config = dict(
    vocab_size=8192,
    rope_theta=311000.0,
    qk_norm=False,
    init_std_up=0.0383,
)
Each number is 128 + 32 x the weight over its row's rms, rounded and kept within 0 to 255. Layers, rows and columns count from 0. Numbers have three digits each. The size before them is the row's rms in percent of the matrix's.

# layer 4 MLP down (transposed), 1280x320, rms 0.0536, rows 1066-1109, columns 160-319
115:121073112129118194119094167081096143118146087124091179142115122130152141076092149128160093127163130121130077156163122131056149097096098124131124127081130143123124198075119136168076070076067085159076141182127139141167129143135127149131110030121151114094151145105123136148104183147184135146050091091132120135167103115092160172133095144077153099157118087098135134121059179143084095092140150127086091116159090136109105146084141124143082142100110086126128105078138142090162134170117120
105:089153140100167133166109077117123097106145143086102118116132148166125160144171130132113164132137166162118130177122145105095101114109109157076151151182169140136136110079152097118132162166182136162138124093107082150208102122082123163078172112160158087149137158149187152146099105133139132124183134181088137163127115126132057111155149121156129187141167095082096132149124055157134108150138138109106097138143153108172104110165140097126153109063066100128135154127100126093153121159147141
086:087182132118163133085133080161105098127090089174164083085107061146127096144089192182072125149088079138118155124155100076166129129125097113106155112165122110165109137095179108088161153118115137111092097142135157109118082144172092078107064147152162103111138125159109106111174094187165140134109144104089123031139127187213126129147106120095126172087141145150155107180105114101111168155146137137155131096053079137134182112096093092157121143148137141097097147113072142116149138121166112
097:171091113111109108102101122139188069062059103099066149126147066135102131107095083101124122133126091167107084070150157136110086102189165170139053138115159182120120151172108065105159191139112126143150113087135067110084167157175103118161117175108126136156145122152118162145088131096168176094165132051115073122148186158114134124095093169194182071107152134142167080095187165140101167150204110120125172138173148142121112124099153137168087069118100152143132086095176173180139099102131085
090:128177119124117063152078133165090132202159112087162107191115142108104079160148162128110061158118093129130100127174171133188136105162101121105168168176149153154185100145081137102087136139137153132093183112123094150152131134142121068130108173127066159100156113118183112163119154124137144181135164135140115128159152144116154168143081171067142162121106119164141115160099137124091152079106132159096076155126162166236114063156171151133160152136121147076134184029070106090139151127169086
074:106103074161116167101176192101205122129173098094081083164118101137166151185092102115111143161088147182132089166121139114102056137158098124138100114114075169189099151133147146091086152140060159144114169113148114134108163073044091094183086139084164187154188170129131118090141041130152119120101139159087099125149119135125139105081103133165184089117105111162152115118111181112213186123180129128099159123135136117148152120138159104088101137120136120118164165101115102121091134177098085
104:159116165134153136160080162167070123168151165153113123104192104102111097138094104151081110095133109116130166084175115091113077162135094108136051104185133046092163101131153109059177125121103144172165128160146134126069114140174174117048059099186148128099137161090125110140129098190149153179178180087117154165115084129148150102129127048088126158190103120107122121184073088118123134143108092109124130127029108123150155131154143087144151128142138097113119112116188080108134135065066167
101:117119131137147088135087111135097188161096118076126141138125079111142102091154094144065121117157126123096131092123161159143088096153096147118101121182170142078142167119160126089070094153132153116098148119143162121139073186138120126094113127177131132119148121177169204124162152153082085152146106092181134111126104089142104143059101097117109092078117144105103135135063081100084184139128081181143137172130133105130079119094135134113075108107116141112107121090087105093118111104134109
093:088140096140054168111129117095097176081144077121107081087123167101072092110112136113144119110135102136149114100181145152160174137118166105105167141137089170153171063111154126183156126138165144142073121176124093105122100137122077160187125118088117126144154104109159092108129074042156119081143137130102094135120025127188126089155175142078170185113125145168127142135139105095119124130164154118207105136062125148139112138139162145114147134118165154155128060162110158148180151099090135
079:147121153144139110105113135175146096128106095143159194162135109076144154163126136063142119142133137160129101142199110143097158157106101112161129155061132082098154154162177120150159096179096143101178162182167132147183058126142089178160116131127151171083111080129045108157141153159104132145146130071129156171152127091138140149167124132102069145160145159132102152164129076126077086134070136120126102112112103126123146115143121096137180081132137120125166050191155161133128132064148123
094:125099090125153116142069171130107129153161111147151084096146135129116114096088139100103064172138155140112110177051119148087122121140107132168072144128177067141166140197058187098134110089072106081113074185126126141137176100155031070132131140181116140110161082214150115105101105107149199135124118098135118126146110098121158123117134150097097116126159164136129095164124108095124114118112094124098121115088168063097145107146135127118151049121120185168151086089096118183117135137069076
089:165160072085188088193067137125158154113145128124137117140106129100060103120193150144129088172149177099147141134083132118174165106171099107125212123173095116111162056119146091123159119180143162194114148166128115118095115149057152103141119167138131145100125074154142160121149100142143169134182141174092123078173085120155117107122135115060093149115112104132087124107112089144182113141121136136089124146060099173197078166166055176138135160118085119164125115154177115142152138098129125
083:157105060153129103144093124137125114125123077179123123140151142217102130137165101125075115131126114189102178106080122089111122094155101186112204075162166179114104124125110146138086114099095076131159074199075134071103152127124144104130099105108145124169124129108143111098132136129102113136118161158140140104124049121086116113112117142198146123092161118101097156132112122102222099119181161182117139140107161175069113068100090160105147138124151063140086161142148000099099150146111127
088:123182192156118079123149177128121156166151144120133156095142207097142140084150154130136123115171184136177113126113122099088137135143148161079129117149122068119140080133111126079139121143185105165131129158128171183108146167121119099148111139163187082137103102096164132094130143207104110181184154098140101084128189122173121135046069068154164169133134109059135165151125149156053208190139171098101063129129134098131142148157087123098131114116107113096079109091075032122079119145129092
104:139146132165119191157140166076163091151130102142126171143174148147103090113119121076142157147108122173176127138167156101175079128135127121137095095160152104178108107125129098173092166080158125210109072120075114123170142102192138137119149183158119155149060072118118069127190137121095134079152133125174178102155104175086196102114111150158180117149184154177170092138152099078173159128118158114138129109107085175161087124169165115153140141134119139126070147190174093162053111123087139
076:119125114119189132105103068164199134099134121161175106158046113109135150130131136150197102092147089158144120079165129119161133184047122136131141161136059134131128122114164101096178158121164139077103169108181080141099135122170088171108190165123153107152145126169112153180122104131120159079094107103178172073117112161076148086114186173096074144161123150111121111062122102119137165141086111127153191090141176105137183091097096140111043154082153138182079131127128079166154149105162102
099:110121190117153054128128164111138117120141161160120112120076159111130087067136142150120149133148112184070074144115152130148149149099144129150156149064183149150076089092160100143097134112131090147073157151127134109133150117038149161115153148165117145105127081076098131143098120094086140147079166135117197106093119116060174094173120125138076111175081185091145118137114146149155164105125152106081079084169135134120092163139079103110167195141125145171174115145148113146157147148122125
101:140161098082112142153163142102163122213125029101140147146159140089135198126136153150091081146133097069104120157099159164169147129169106128139149156167174121162168091141070112109122130097080099094123193127103060182146122148090064131084032104084106133151107161102144106122144054142084089127130129169192128103148109094157134146147138128133159127100137157167113134234102149156093119128084113163125093089179184129097103166122123121123121166168148119116122151079120111135117121116109119
098:143190115096120133111098135087136189148111105150108074139122144102137153123157164090062139090108089110140146104173122158185070158114069198095169126121163130170142123128133087087098127175082155141131115126142150095111106102151081079128159087170100136112107077177178130111072162117112090111127185076088139107122152092108100086097126127170105097066105134130146116145143105139163089160075169155155149130166101151133129148215092189094118135129126118127091049155185178113125109147096122
099:194157120106064125081056132145101110088147128073098097162131087155165156060067107155160159124071179142083153126157138157160131138110095145108139112115126163175118137074050112094152089092147095089052156130167105111107135100082156131077135100159135089170098131108159122132118192135127099109132041158155116124119082131151149100190125131139127100176075176103092157138075120085118122149120112119130101146113115160088102104124134176114187172134121068168146135159161035140101125168129162
044:112109096199038117112156111122117126120161142179108129112098160165094127106154106097169133088096114144109136112104131128119099110164134151163080154142142176145127153120217160119104077132122109138089104112129150082095067146139143128152118108143145139108120152138176087156085145180130151159148135093064116100137165122114088100074083156092078098154168105114158125118147150121118079103110137036150133153059119101154150123139124107176182165112151154049124113148069119134165165167130138
110:139071149138149093192089141152058122095130153144104120107080093137134129082143117100114102136106189101163089152127146134112133091136184111098160118121117167186123163049166141113072141115108112136132137121116113140164181104135138116113117086128185116052147153085087135137191140168162111117158157133095101099128167101128144116143114155135133131103135116123111167069112115150106128120193125125156108152175117136190099123157117088128112169060034110163124177117156000186131089078068127
108:191123155148148092147133132147127116120135155106103128154157110108109111132146120104108125128083209082038150190097141143153134077125177133163182116129123109209136099147079150113122089097134110086080136171097165141137170159141125160120117139180113115105136104146090150125134127070151165166134111125122152153109129119171116119185126125157118109181099123152145197100103097115113059122103122111127114126107163186122147168128028175144172160182132131066151090136118087136034135175122112
104:102095121075106076091106067074152139112112126199127169119193198171119149118113093129130156099194111088109108096072109148125237153055073206171094172058101123111132139161078136183122123133122101109136131114152136220133105185086121111081127108098125126145145106059091164113137085134158116086100173056119107104128130146121079171089181160101173132119081116169110142169155096145145100143138114132143126126145156185076049139139091138165098118193171154127111115134172091115110111113136170
110:180086145161046151147105061135122116147125143096144092133113116130095070133140128164108138136135147080090100115117124125105132111155119117112154071108090120129066117157129126091142120145163100182095117159109178151098189114139116208189120124104161139110130106081078185087132139058145114055121082130128136093104170143092120168136099108146192115124175026070150207082092111128081129141161183061107091137157159139129157093095117128142109144134080097083042123118148173133082039135164144
111:135070168130115147184129128136102119090165180104154143160158132205160108158128083166093099110138165095144173194127146130150145131137122072136157161141191132116148120152068129127118120154132095132153100150113190078086144141095117161167103122145187142119144138193091132115141129071111118179065121155119143167136095070173147120129095134168127119170168168120109161132099144076146136147157147141058131090153110120081121149115108119112136171070103132167161124111048000105136089187095109
042:136074119108141169118102169161113165110105121129149143131167107109159133108130106165136084107108142082145125145179141159123124114159139131144172192112147126109135135137095200140108069122041143134153126094170138116105136141170130160128176119151094116084096158117125150146170118134141112106155119128158170138131117094117121131179118164113074146111120164113089115134170126099108120132119094202106130071068111131044203183142073128058118149143211187126107129172143178175043104107116101
048:089104174173121131127112134164155129081105144132110079106090146099114164109160085121134156098162161171075053078156115114127139092105099132102099149126037122135088155054145110081090114077164084131147113138076092153195061107123087153099123106141090125125082115135112142122162172116116100202124094093140191076096255132117137133140117167140178140135111106136115150157107028130047128107138114096062111141169112123122120115140109118197174103134159131094107152142108139077201134153093102
054:114100102098162169117160076054179074124107084138116118102118095124107177144171088089149109146127081115123153108144141106096193068138098106141078119088086181128157083144155117098129130212059134120145144175181105096161076161094108113065087087107146173141114121137085160155082080115100147110112132150101172060132124094135119127150167119124119151103110130133085111142111143145140114078157138115126148081150092097132125154110115137109079115098196076153118129136126091132165134079101155
037:134092137139169062124107154131131094150121186171111101103177161134139081154129125122134139128140107124061143124176172149093117122149193123157196119111132203121150121187039115155098176112120143055127158130092126151137109111120101171199136121163146197119083127143103149102103129129139094168212160099083096102166128116080115166102117160124134121126125128176125117101157137087194081131124108131121140153159117122144104153183198092099118121105078150144175138091082111143089125112122121
029:155199085053177125095148146096093178197186178150131194124139138150091077155094147116112115118130148111097123129102112158142101078161168131139151072108133100114142099130152077101123123125152175137132144111144122152142168112118153105091135095119155097123112199172087107091135130109102131071124085133123095126142131084067147121140111151135128135153132116124175170096143158122090156111122122167114111090188136123111119204064118092053086135127112064144148102059154118135131123184058165
079:105101102091160144091126121154178125106127095054132123143107106106131102101135110129128116122108050100100149130144105157137122171114151134132117168118138167113140113129144092088124126180137132117120176158146054164139141116109170107081095143100127093145168137211146167126163106107147116083079077130176152076134092075106194131107170170137074124119113163170091091068109039120170150143107127182206172090098103168151093102093121167083076130053194174167148155160115027178137123135099148
098:131149097108051158177108100110126083103132082147161096159111095174178075123078104087082128185157182176044117129110105094064102137118089161107126109171128152113079109150172096178129130140177087171129108141095122136103139113122128113137141088133147123157163095131098152125126135076143145099062117148091117101071095125117102159092200106109087091122188085099136154139123110097129126126099116129124104173151134119129112105153147148157086130146065114125070145122141121095111124103106208
112:159126164144137137148148163247162101095164167109103134163115071103131076153157152178098140116104138117105086126162060117159118135129094100106157081144084062083096125177158142146160103116159144088118209159155163150139178082096150098165149168108185126105123151095136086071117090139065153146217203151057106162155136145159137128111140129131103103088110111133115121123142157117162103185136076182166184129130170154161131108110171203168119100121118094160148120118156180113084101137071126
038:116095103166156199132117164122160109164117118181126150107144117101078138142154166072142141170119163168090153161135107140178109110140065150144122086167121156216151120103199159073085157108120114109081136183074066138107115152106082147156089120086103158129129144141104109136131090137123084071102122157115132111153170122110136098132198147148121097124134135137140108068142144096125137094169071079170187102115075115115127105157148155152112189121186061160151138064126082150140096112165074
034:146147132092112147199137114131166110097108124153084081123125102134159096150098067083095110163091169142134109115120111115151153154156091144131090128194062146105133099121186138092075149218107097125069142191105149068129102145131142090099132114155085125111161090101122120152122114127191129119130134136147118086092136196139065126126191106142143164090192098124084125136144065118185095119101142127117114164127087134137140095148100114138143107109106148088131145111060161160163141132140119
106:125108197103130162199103133109121070123188125147153108128171159166102140076122117138099079111120161148116110130082117083111119099106094122107082136056100162119160125122119126105128098132158136124096126133191102138116205144080097129179095067125118104161111128103128169191144131164133108093071081157202115084106139088123119122103122153148114074135128092110115143084164113132111116099076081083127131094136105195148123108147068148110109109124097082169116197058145063152146138071119141
098:085181110096119192113170149089127142107123148134162137145096131152146106122121093118116109139155135106139149135160120097124165092177006114159131126145155144071133130145181121097077075095171132113097124143114161069158107197104100049122112115153104096135059092180181093167142117126168078152139123149163111094140176151093123108090162121100090097132130102094162092113121143116143119114065167102144144172088087132113147144145042141119117104144124159109136138119134030129142166153155104
088:130170156138114111127106127129125122129158121142109111156107116102115127167158169173137098112141172171170129145128093126075129102124117181162177137139093124126127127169135139125133153154216120113164092099145173170121085113134116145174128129119119089133123186110081163120135091158096109142143135115162108177133119171133174127118169122182123158162116106110124162111132088170144114145127101164089113119137139111090162076109090180087059154181125130103159093163134111168140115177124140
099:182161115137101149114128091129156097119073146186114059157153051127148129093131151162127119099088111103092110065105139104140125177076087169153129167116112142142080166127119108124156095116111106112141134165113111121143139096162101093110198130150120151181153134186067065119122174130124183156063087131145172095139147096121131105108185147104124068162151158089150109111083093102133085146093065123115183123119133117089104140151165172121162127167102107172160090246161089158099116102109162
095:069144140121146065127183126183108210109100182116122150117088132125106141104148131114090086149149100090133109131104101131081155111199097145124137104126108099112144049197058141052141089120096106160155136171102189114106174170110089137148149116143159150138095112121127083138169147107117119174128118178103108100126127149145132150095159175147098130107204113127145147160140148124108145112131162049052096133099127135125140143162113131111128163154116184108105149071070074154040119135108124
107:088128145086116123143129145124112164126159117119121111098108077120150113157129114092091138073180155159124089134156122077104135147177125141120074142120064142057108103129124167065129128127118134109145146157118128138089133142105137121127168061144101070048083128137146148138109160146120116118140138151148117052089144116066034117136160147099122153146147045096137153135177139155079126137105114116128143114187117147135144132203103136139126096163071087080082129135118145130073191174121191
110:118099140154106109139154156079200107186098105102173100137115076161163174145163130135086105117167126144181127098081142039150081157108135182110094118109105148138124090106115125154122079167105115122127148142137098197106130095043093144153103093087170103115109136109142133095148123135110123134100096102167154058165165107121133169138126109136123088101160053133186157123075069127076054166188108174116125117114168098118090129144161098180138125112091123100067145124156109143095145107108131
103:150119095185152137110129191093142114139177091129136147094136133069151142112116067185182133146130072142127119151056171191086133140125158112158083121096083090111122124125134136180146108157144119144123184123118133108134092091148225134125137129061082151115126131134146108116136148163120097163084110087132077089146089156165131106084102162129150134101103194166141104107118194118136106125106158151088117115137099095159108078108127060147099157232127141113183097084090009132178152130094101
# layer 4 MLP up, 1280x320, rms 0.0582, rows 1067-1110, columns 160-319
108:150071134091159153126174078145113106117183142119085119152113186126147158089111151137186143141121139125136088188163137158104158137083165119129147077113117163120112145130143125147148129130133123088130165121137085111135126087099175154095151149115144166121181144097162184162142124084171098150085115194137067149080129117051142126181150143175069127165110087162131146143161116107176092110141094136074083071120105134056120168053098143097111158142174119122153120066105132102130157162150131
089:132048144109137099154108181136203130133125146104142162162134114115115136091154123121144104092116129116203140089096180144106131130131152162153128095115155122136129082177142121136139141166153138107121138139166130221080081140121191126141124142111105139147077133116115185117160142122119169167134092093163081163139145136125164192112110110134192101145164183128101133137167126102183150177109133155196079149165214084096124136105189123079130088107097128207120080157130118103109118116159158
098:086063143146133094096150157163102105171129145140169102161136164057168101114150129108107138173108167155105138137152141136128144143172103147142095058115156120141125155179129129146088181131087172104117144100162093111113154092114112136127102169197108142102083088174203110192109095147137119088109149065174147139188170102121168135117102229124102134108122116164183157119166181134125171166137165083108143146127130108114119098137143103108183120122126133109148128095078206082135124157159111
091:112124073142162129098103158118119133109140125164105106128086091127146141105105125114126163064168100199115089199149098133096081167083113144162137075187142161113110090101165152118157163118138088140182104124143122130097175145138123128153129144120103178147154133136166117115170082122058160147115157135118150187094147120142159165089106101164130117136099158168128122061109135173175174174112129083053143099086106127073152142182133175128126131076129132136128167123122130111091192184099149
086:126135083097137154138110151147126169144110139071154142151146130091189175139123146115153141172136070112174129121200135156084113119116110125149141113150141132136109129170111104152165163155083181153103143130136130167094098157180100049149169091153121108122161156123117162177143083112176171037124116172139051186168116141134167093075142124079122155115120137146121136066108174121126175152115070116146157108128136121162131127100161099091110133114105142163101129130094177123168118109155131
114:131094100131165121122100127153174121167136141075132097133121101111171135127131166126157166183139133084139168095142109112153077118039115095213143174097130194108126112130130110149168096135127142142146151108185119147138153146167119140110056162168122140175096137154131128133080147107171161172129102097151138111187116106162147163081108145098165091123131195220112139135097138129103131107124147144162155146146134137153163114123155125167092141159173132158159130086119139114130179123118123
106:138132119086116142137142156101107145203161130109142167144127100132122105100124108107097156161072175140119168193176085183118124098093113027125122081116163146103115099133139094106105118105107146138142117115180078134122083153078139177115088117118101120156103117147131117115137101147125153142160166134174132146146160125142193128142124130102150076104132113109080149137173144064095196132139132123115117137071139160129166113073182073131140130134132149146133116134140145133108159171124068
099:114101107102068152134134119165092104112092108045091077190152125160119150107163141119141175096134091122108106107148152138051128164131156171130116093166157113151152171211114136180123144120129164090184088122131098145110138102078141143195178121090173183097169129141135137119121148115106177131146073140136089173115128098108187164097111165111189195082139140129128124069145161130162134104122082088137136156173168120086079101087143144140153148102097141100113136184084172128096135164145095
097:091167126122108116092160116156114068145185106111156152137123170109147125150145127164090142152131074062108155122159070109140129186070101084166162139100111147185103111135124180070133132136115116084115116144110128071109179137191093102136146132157137172110123138165108157150161119097104094110085120184121067126227115061176159112161135157123077133167182142163169123176097166133089087081120130161117131082120140116116126101088102094152155201129209185077123119165106157157123141103144115
097:121130107099152139075148115149094099123122165152137128134118130129130105113124145093140069147170120085130120127128198149094106099099096058141149153155156164161127129172143163136094177111100128110162124134102137117161164145137119132142101148124108100183168145160143114145134096160163187119000095131170130160120121124096150102084089194164142084124159162111135144112173143120147130118103138083112097106134134060078155134113182089123165132134166214162142120115126122148138109218156114
095:137114107154192130125136163125167161144150137124137066118084133103145143115072152142117142177131161161142119147101096155144089182084127161144162091081115137112131126131163061155141140112123206120081176120131113078150183129126148048145130110150135166128076089147121153138097156117123115074165128137158090146103111129188204099134131116129098061077161135153164125157168141141160117187165152089124089117097066137162164140131139134113133135164078098164155133130187159109121139144197094
096:098074078211161104121113155183151182106154136098210153128151107091114121125123086163146131156090112125126132106166109094155132179114118118151115086190145087120168029129178123101109175150131207151103136155126114127154136140191111119145106152100114118172097145120136191142102078190176157145183126099069083150142112193176124125117200135124144105111150131109177144139126195139173132119157127134172113110144114103180138057116134115123121142156111075131116102092110121117137131090111130
087:128146136129154157151183109114113044063124150157137105119075112136137085153140072090120141178109100139075161149141084133170099105083059082154172118086171128110079136120179130127121192109140171075152116140126094135163163115132069121160095151158121142128125096160127173150159062058133101139088156178129109087157109130161113087196129166145102123094126173168135150082132177127133095106132105110091164124136143102066130099042133092171115144139184177158114118142095182135116163122110124
117:160094164140145164109121072066092108091164127073105094117140074106127110111044153136118165118177100183142096104141049158145054115112140101114110155159087148136114119100159036081104129134136126114106123096173135172133097094165159090096142078189146174136114128130100115116137098139146140038125082141150115127125132157118175113149171192181101147102127148120160128132196150162078168161162135095098123103132147146177143109157040165107134115110134153120132136136144117123119107168135130
083:113125143132098106139109149117066129166138128135106139132098096064160123093120069108106096088163101074140166181118115158095056136104152147140154058156139140113079099111138168123130118160152135137100078128150184202089153122111147141191144117144086140171126182204138139114151089121074129132153089165088117144143147158168205138153147135182117113087125149114116095141108182117200096199130143194073139123060086111145151131100236120084115094129060190139134201133160136165072145084105148
104:143078175087079173146182096172126078094149114115112112159131085098140072122133156124161118168131177145118078134105054176143082153115148078149141090120128079094093129123161132162122176144096158131090190126187108124113152120178153117156146191154162159106178106124152131132131102078107110078108118120109104189172181080131166115138145128136121084149084127124169173162148099110114147163178166072138121124088104164147112147079070091133119155137158212097143129129156153108103076163193175
105:106067067105128097093194155106139148142145112076108119123124108112107146118102181109106080218183140157188116111063119142114106175132131112108131170143089202148107095166106112097068166116063142128081180114098084153143136148112099143129106196091144158164173149119124137145150098208108154088121087183152131143178097147109168114146091159160161157100143177171134163145137165103114137140184168109130103133171129125131131089080168102118123173120127109098179106078134131068102134157165098
104:112144122093136133109099093147112123156103057089083131144158164142088160126149116148126143122146196119112142135195110133146066222108099109213175094131172106115118094170125116117112155113109117122154111031122084134075129120130163178157126138094093134115157136144181185146112185208130121123109095100155163095151102130138152099112182167142157162060155143193135123129136107142124132183143107114093161145127121177112144191121163141174178158085171152075085129153084176095139186215132052
107:148118166123164143084151178135117140147091126135125119109130137125126076149082160168142116103136178104134082173131140185090181117136109084104196116089177152122095121195137109118159154099141124105167110115113146116112208069175117148112093185151064168093179114117124123125086107157063130065131175186158091146195084127128141133116151171047158185150072110154155146172128123100067126188146158139154096105109143152143051145038094069140133137117127189126159076132099108125075087131098125
061:111112091147180137068155133165162133120142127128176113175146180112157121118106130175138098147172084086152096168177084191135150126077097085172115114136154106175131071142121099153098188128127138081118124087182148096140142076107116086126098170133151187175113188143162088146110114170137127108103074099108095187176139140120163164084149170118161146136110138168133095121156171160116176198177100092147154070132147094075152126154152120089113159127154180093146162150113156113117106146136124
114:111130090139142170137088112062114049123150095153088097152128178117122144071149105128136105174085107148164072162107150105118104078153084125143166159118079115176123131124177109101093112127113132158102157125109097181186133164100139092102154062114147167086097117150107119125141122100185117073144087152138148160133181079139117122077124161177150097125125165161091164043132142142158109082120158121078136164144097137138156189181150087073144142103155161114188159113138145167161055182141125
116:115093101185085081125074105136123079092175123128163105150154116073119152100155117156174147197137098071073127117149090108163143150109130135136099161090118182129141125152112131140096134104119200143043089117165110169140113155140084123172117186084172153106129143121115108154106118075148159139122071127120171120126176109102142095131178162133110121134124171153126167097093204095130057104113083113096099112112098109158118193156118128096075225084123118121152176138150118143133159172152132
107:075113170153156087097153164040125155107163156123097127165140159092103175125054125105138152107082106135154099161146145181148110118104156099095157158138084113162114127144070120088133127123152187075149123109181092121174068183050167136140068103165111118164091145118133161178117112142157125143097132064125128160145118135109131166136089126186199144143084172139090102162126161179110135116125103154153100083151150121149096146146105145098065135193122119123183136134107193118130096141190149
114:166047134083141128092113153101153141109182127081146176139136071149155120126150179127114175084163204136091069122124115178139093168131158088076137097084169209109089110153134116091128176121154144100149152117151117117082132102200115120120123117158104140115123085105139069158113077140145112083150125110162120172114115145135162120137133139143072102125127148147144179143167131154051196032141114129144097132154116138130135148084120090164165135145148134176160137114155107119122091121111108
117:115076167128109143112174094103117155097112123080165147107138126016159101139116149122163122191178072122118151129135071186157082183129115117102091126126155168143106064203123109140097182131130146152112115118179136169080115095143094139156093099105114114127114105116127090197133076158127159123122114091134047145158110165125169127090195154078168151044159144159174141163146164156141124115167136091090129099157096067130068128112141168153079175175127130170140129113048149104178118135098164
068:068082145124154090081119102142134104179096087110121135171117186151110138100163180126174119150101142122107119137124137170110132166114098157171086060075159142119079063172133143107131152138142176109113154075157170118112131097109139076149074098146147123136158138118134105167139084153154140094145146161106144123158150153163186099153146127140129123113103128132137098094199150093110125118146095101125139073141153122082123164072094146101136122133123153147176149207084194117106165136125150
064:072181096108127145135107081061126096131132106109181130145120145103169152171104115145126158166113121097157122138121129154117121133078131144215160110107107114147126121118142134116130130111122157068148136098154091116091136108104091102107152163095118118112157138155180100168150139110145136098076098139179059155177123150121178142115138126148154129102146137154124149107186171058151119170105175128167132090146135104127169156078124147134163186156142175143146168171024180195113100174123180
070:120097095141115102112149100118132139155152102079144141146139153079161084143159162145173121128122145124178082165128146145135084108147112117201119120096104170122092147104095122089140196099159197102085126094139085153107136062190110181149122192114110146163164156131103133196118114126147155121127076142172060138128150112136178193097172170136135169093167117189143106103187147109103139109091159102076153115101178162108156143108102136090148149154197195155138112142090146107090098179156117
059:104079085112167126091170091097106081135153093151126076194131145103121117109097098159118166128158140088083150109145135133076111179117114103158124128093144136198090072115126125116130123162144115072083120126182139162153119171105168117179104171108148134095177198141148157138089072151079120093135085134138114184189120168094147132073118165157142101127144124193137152075200165129132165133143067108072144093151149141089163199091136109071111121113187217160154121142073127140146128169177119
057:097132175157189135051199129156102122162169142123131125163130181102144085122089126159151115141167141147110133164132105177129103126126115082185182075163136154152047092141098137135163126121119144086144121104180106148137135095165096118118109142143111136183133167136171111181134144128148183058160075177114111142135121142087198143131123138116131094135089118222138102058183156099121117148158140164139138088123186178074138171079150107109088183098195192146118119109113130121134129130141146
081:124125148113110109095121129149111138162108127104113131074133137084153133077104084142075140149061147107087156100126170081086140151170136131085141097047129122132072149133115110112133130141114117147172124171100083097173189124079154078120091108138171136168143096184079162140088113152116193136183075093125140151149154020166148109102167133118124063135125106100090126123078123173102151158070181152161061172119130142125119101091125133138078069066143122116140195064140153164085133105137178
105:113133097086113116129201157131123138151142100120084095126150102095119116113099146098122092133183111114093085130103129150125115185072125127154168181059139137165086130166161055129077127106092130110100135146136145166119141166127121051131129113138170131188177124162119155117167109156143090075149107108150132143173150186151169113167153124160155148102194113149090130177194140153109180133149180112135165167132132217162138135172117106108178126151081163128108113056130123080142071144156150
128:133096161132162104035137120155185111155174152136141124145108107098154121150166172095109117149199117069128072124140116144146122145123130079175102091162111190118112118154116173169122155138124167100114184120144094170170125138127157171133084124143147147137165142091186091149118097122086126087096157168102106154193132123159129091134148169153098074139115169132109126086168141138081151115133126150126121052161191117142121114096186126129111188122157184150199148076072148127101115181195106
061:128110147137101094069153106137163113090136105109145109139091122098134127180131134161171165135129140097100100175108112190067119110119149073149125102158152135111111030083115140140131152071112226132124117147185112107186070149145122132150133175139109194112147170129135084189117115131117133091115131184141127176129127166185173170083120132119096105093137117157151157095121135102176098142190112144095071070144103088098190158118160140122123150096125100131139132081086185104102125122183129
061:151150125153171148096185099153133098164142074092199075139112178059118134115150132199202176157125086097118084099085102111061118135091142167149155156111157156156122095174123109153141168069144189145122095073125106128135119167142064115184130148067125150143193107162125123154100127177167130126121058120110153144177130158155135153166105128153092146133164124176161120083177144135125101142130089158161121059129115141108119202132109088151112140131185194146191134148083132082141116171199126
111:174133087148165093039122116087084096196198112121172100128088203174142145171154096164164112172117079153118126160150226097141097133145156159130152132099125161135127112116100136128118172145158163165124137106129184145149150136146118131121120112149171203120116155150116098150066104111144128120098094114120167155107186086109143093089082126146173106102112142141138105101136159109100167119148133094177133124155150118096173199122157116078202172141155149153224134108146095111111061178169106
098:069130147121131049101145131118096132155158136077070114125133123073130115078113112102160163143192199148095159116161166154146115119075098067135087088130108105216058113120084165074108144113156168061144128119154149127151106158151106118114099115141122120202114123122117149163157121121132096159065122173180137103125086181116145194155150122147146178182108130130177146135191199095092109085119145173100123129153091103122120105109118115090116139093128169151089153119136142063124106109165128
099:100176147101142158116109142128061143149180118144134198138112132086143116108108127180201136121116100133109132160138140136080134101149127048123148111177184070086120065197171131123111097184144157070146184100143155148122097155141159173138115168140117133107098149087195155136135142135099097073147112173107055163161133110155134142158131153161086170199125091147131129079119089105144138142111090152141165067143160156118104087116109104146106165172187156102124176130121142125162126189142180
105:071054125119156137101197163119126094123083165112096136167114148117126110143147106085131115138142140120110124160197107193105149149074100085158190153127144231127104123110113144152056126082088158124108164100186077135132130090194107114103170147120148157138162114074166077109131145172095150121078137126101150183185147109106170075139146098104062127127112144117147116095143120141124088129174158042114073087106130163111089144087150138081107146131175171136148101176161138174096120135124176
099:117083121162117174137086093126131111096156128185128157168164090099126092182085079118122173110075079155098160145177143112177096135089133139171159169086134131129108155132182085120159147097074196119151079104155115143106131068161130109160144124131115147147077128139147175123120053154148173131163091101110144117144128134060172136121174144148170103075106145163169086102149133088144108142166095152201176149152148120146199098108147145122083071092145189129093121177146134162091112104123148
116:140128104124090096104120145121178061156184118085152111108141109118165101148136113119153085142160115085106121107130130078081100146146178161178116124153147090189061108208141136116134119151154081125104107134145127159079130149139117135110116137096141137093176140152143162167102134110183125104139162103120169101162130133147112138083180179128160081118145084121096112059114117154113157148171124142146177161133153115132169086164142141114125116137115132127107156086129183106148168141141127
117:115119171123099146132115135113130161208165144114143076098149095100167134137131141136138139135120069148146144130194152115132106111105097163154059096125085164142146179174087164064142108098090128096140094120149076056153192158116103104078114090110121122120116129125148122139140126141132118159135084102131142165150117133129140107104133184122122125138095103177137126131118130127106103146088074158061133119121183092091162126157123139095107116160164127113146162097138158089125097178160144
111:134145090107095190104122158177126108159050092106095130116171104055134121100086139123155122163139139112141099114077130154117110111079063092121117099057098148171130139110125147135133101108142120102128157136158111094128092150122144099193061160111168102142177152102119118105105158114104129107091124180188108183155078121045179169122127239121101170116154164170155167139127114137088147172128120200083121103141143145118107132110131157162116108173147135155119117078113152144119166159108092
104:140037137080156158076095122190114113114206131091147145154110117100148113149130103133134180106168162151073117109106147097060099128150095052081111083140129178149110161109125116103158172117079098093129141117170103142087141145217125164173167167100079180112158175154149079147107093088095135109094129133136142111093102143097173113118159172146103120129120119111141148133163148169103209086132076141142116159135112122114172111102086075143142164063137108184096156112142131095111124132106145